{"num_hidden_layers": 8, "hidden_size": 320, "intermediate_size": 1280, "vocab_size": 8192, "norm_eps": 1e-05, "positions": "rope", "rope_fraction": 1.0, "attn_scale": 0.125, "init_std_qkv": 0.0277, "learning_rate": 0.00825, "batch_tokens": 65536, "train_tokens": 501500000}
Each number is 128 + 24 x the weight over its row's rms, rounded and kept within 0 to 255. Layers, rows and columns count from 0. The size above them is the row's rms in percent of the matrix's.

# layer 4 MLP up, 1280x320, rms 0.0396, rows 562-564, columns 160-319
size [ 97 103 101]
[[109 153 139 169 146  87 146 127 128 133 101 101 152 155 149 140 126 120 118 118  90 140 103 160 172 133 148 171 142  86 108 146 117 116 145 108  53 146 107 107 164 135 129 167 134 143 119 122 125 113 114 137 121 168 151 170 113 137 165  75 120 153 117 125 106 117 129 176 147 127 124 125 145 148 140 106 134 121 144 130 128 138 107  97 150 122 153 154 187 119 106 103 181 147 114 181 127  96  74 129 122 151 117  92 112 131 126 120  88 111 140 165 148 123  95  99 148 147 122  87 163 135 129 162 124 120 152 120 127 159 124 108 108  83  92 137 107 146 174 133 151 119 123 147 123 124 129 132 134 146 119 154 135 114 111 153  88 144 107 111]
 [151 104 122 142 153 107 152  90 134 145 122  75 104 111 111 134 121 122 155 150 129 140 138 104  64 149 123 149 152 104 104 123  98 119 159 166 127 144 134 145 147 156  74 123 108 124 148 110 147 112 157 147 162 169 161 133 123  82 166 110 128 105 101 124 132 137 135 145 150 133 123  94 126 126 123  99 119 118  82 143 147 129 144 123 129 150 135 122  74 108 164  70 139 137 108 168 156 154 139 124 146 171 164 164 133 133  78 163 150 115 113 123 162 132 141 142 156 142 139 132 127  90 141 138 143 117 143 180 133 136 142 122 118 117 113 109 141 130 127 124 130 167 110 147 126 144  83 129 124 114 146 189  65 112 174  93  88 123 117 171]
 [144  67 154 144 148 123 129  88 136 130 158 108 129 110 132 174 107 100 137 151 142 123 170 148 141 152 133 128 140 156 146 122 123 126 127 159  89 150  90 139  69 102  73  80 112 111 137 130 117 108 136 140 160 204 113 105 128 181 168 141  96 142 145 101 118 134 127  91 151 129 121 135 133 137 154 145 131 120 138 116 153 125 124 196 125  96 114 139 119 125  96 116 104 123 165 152 124 114 163  88  92 135 176 127 121 114 148 115 106 119 167 125 110 128 137 125 120 130 141 138 129  98 178 127 103 106 151 143  94 130 152  93 119 103 128  68 123 155 143 139 108  92 129 114 111  96 114 125 115 123 122  98 153 159 121 131 121 125 169 121]]
# layer 4 MLP down (transposed), 1280x320, rms 0.0396, rows 562-564, columns 160-319
size [ 97 103 100]
[[104 127 136 136 169  96 113 133 150 118  89 151  97 123 148  97 169 135 125 122 143 104 122 152 132 138 149 158 116 122 155 135 107 158 138 132 126 114 139 131 115 143 127 156  70 137 188 132 112 156 143 132 105 124 164 105 130 129 135 116 111 160 141 112 135 144 151 175 160 119 111 116 155 112 125 106 126 118 112  64 105 125 104 124 158 133 130 175 162 120 100 110 161 153 168 140 134  98 126 141 123 155 120  69 128 116 113 103 112 159 104 150 133 138 115 114 126 124 152 132 157 104 104  98 161 131 142  99 151 135 172 156 131 142 151 158 151 127 138 115 141 113 123 132 129 137  79 146 139 151 112 139  93 147 140  66 129 168 128  73]
 [137 122  92 133 128 185 111 120 128 123 130 148 108 148 140 121 131 154 117 141 125 155  97 174 109 151  77 107 121 137 135 104 147 121 144 131 132 141 116 129 113 107 124 110  90 126 104 114 115 121 130 165 116 127 127  96 160 116 148 117 155 131  76 108 128 119 116 153 130 181 137  90 136 157 127 152 147 132 122 137  97 127 119 101 165  92 119 131 145 155 141 140 154 100 113  81 153 155 103 151 127 124 154 155 145 136 154 133 111 125 113 136 152 152 174  86 115 105 119 160 118 102 137 120 135 138 107 157 127 161 107 112 148 138  88 142 196 120 148 146 115 156 135 116 162 152  91 126 123  93 153 147 122 158 132 125 147 133 124 155]
 [100 138 108 127 142 141 162 134 142 115 172 124 129 104 154 121 132  79 180 129 148 125 158 144  88 148  86 112 133 127 136 132 140 128 155 117 151 138 102 110 111 123 133 122 146 105 164 121 140 131 160 133 119 130 102  52 128 144 130 125 113 127 101 121 142 153 172  99 117 133 122 143 115 117 163 128 111 133 119  75 158 140 140 144 110 138 106 186 147 125 146 108 106 158 101 125 141 128 174  94  99  98 161 156  97 131 131  79  96  51 122 104 131 129 181 132  89 138 120 131  93  95 109 147 120 142 108 117 171 125 198 143 136 127 126 141 121 116 140 130  98 128 119 127 125 113 129 143 122 103  95 108 103 136 142 114 134 128 123 148]]
# layer 4 MLP gate, 1280x320, rms 0.0396, rows 563-564, columns 160-319
size [103 101]
[[128 106  97  92 124 115 150 185 168 140 161 137 137 157  62 100 160 144 123 110 108 123 160 111 175  87 106 107 175 130  88  99 142 119 138 113 167 150 184 149 168 167 108 151 143 138 153 132  71 116  93  85  97 150 140 110 104 127 109 141 136 121 168  98 117 106 131 128 161 176 164 134 169 162 155 142 154 115 129 122 159 104 117 131 121 120 109  74 145 133 131 150 142 125 101 123 165 118 124 155 112 114 150 116  90 139 137 137  96 173 119 139 118 117 138 106 165  98 163  85 173 121 197 151 123 157 114 147 109 141 149 154 142  75 150 141 127 106 122 124 126  73 102 122 124 138 108 145 114 143 113 143 104 119 119 134 106 112 128 118]
 [175 146 177 130 122 143 178 144 120 153 127 161 131 113 153 145 123 101 103 112 100  56 114 124 132 128 142 137 131  99 121 111 107 201 151 134 114 127  85 123 113 109  89 120 104 153 106 157 141 102 126 131 134 122 148 115  95 161 168 162 111 160 148 134 151 156 112 151 141 186 142  81  92 116 126 117 134 120 149 116 143 161 142 170 113 128  90  93  99 148 110 110 107 140 161 131  93 127 142 127  88 125 140 134 125 101 163 121 125 172  81 132 146 153 137 165 115  74 135 127 132 106 129 113 110 109 100 136 114 129 109 113 152 121 145  54 126 132 156  72 124  86 143  91 157 149 123  98 143 145 151 123 126  81  98 134 119 117 156 138]]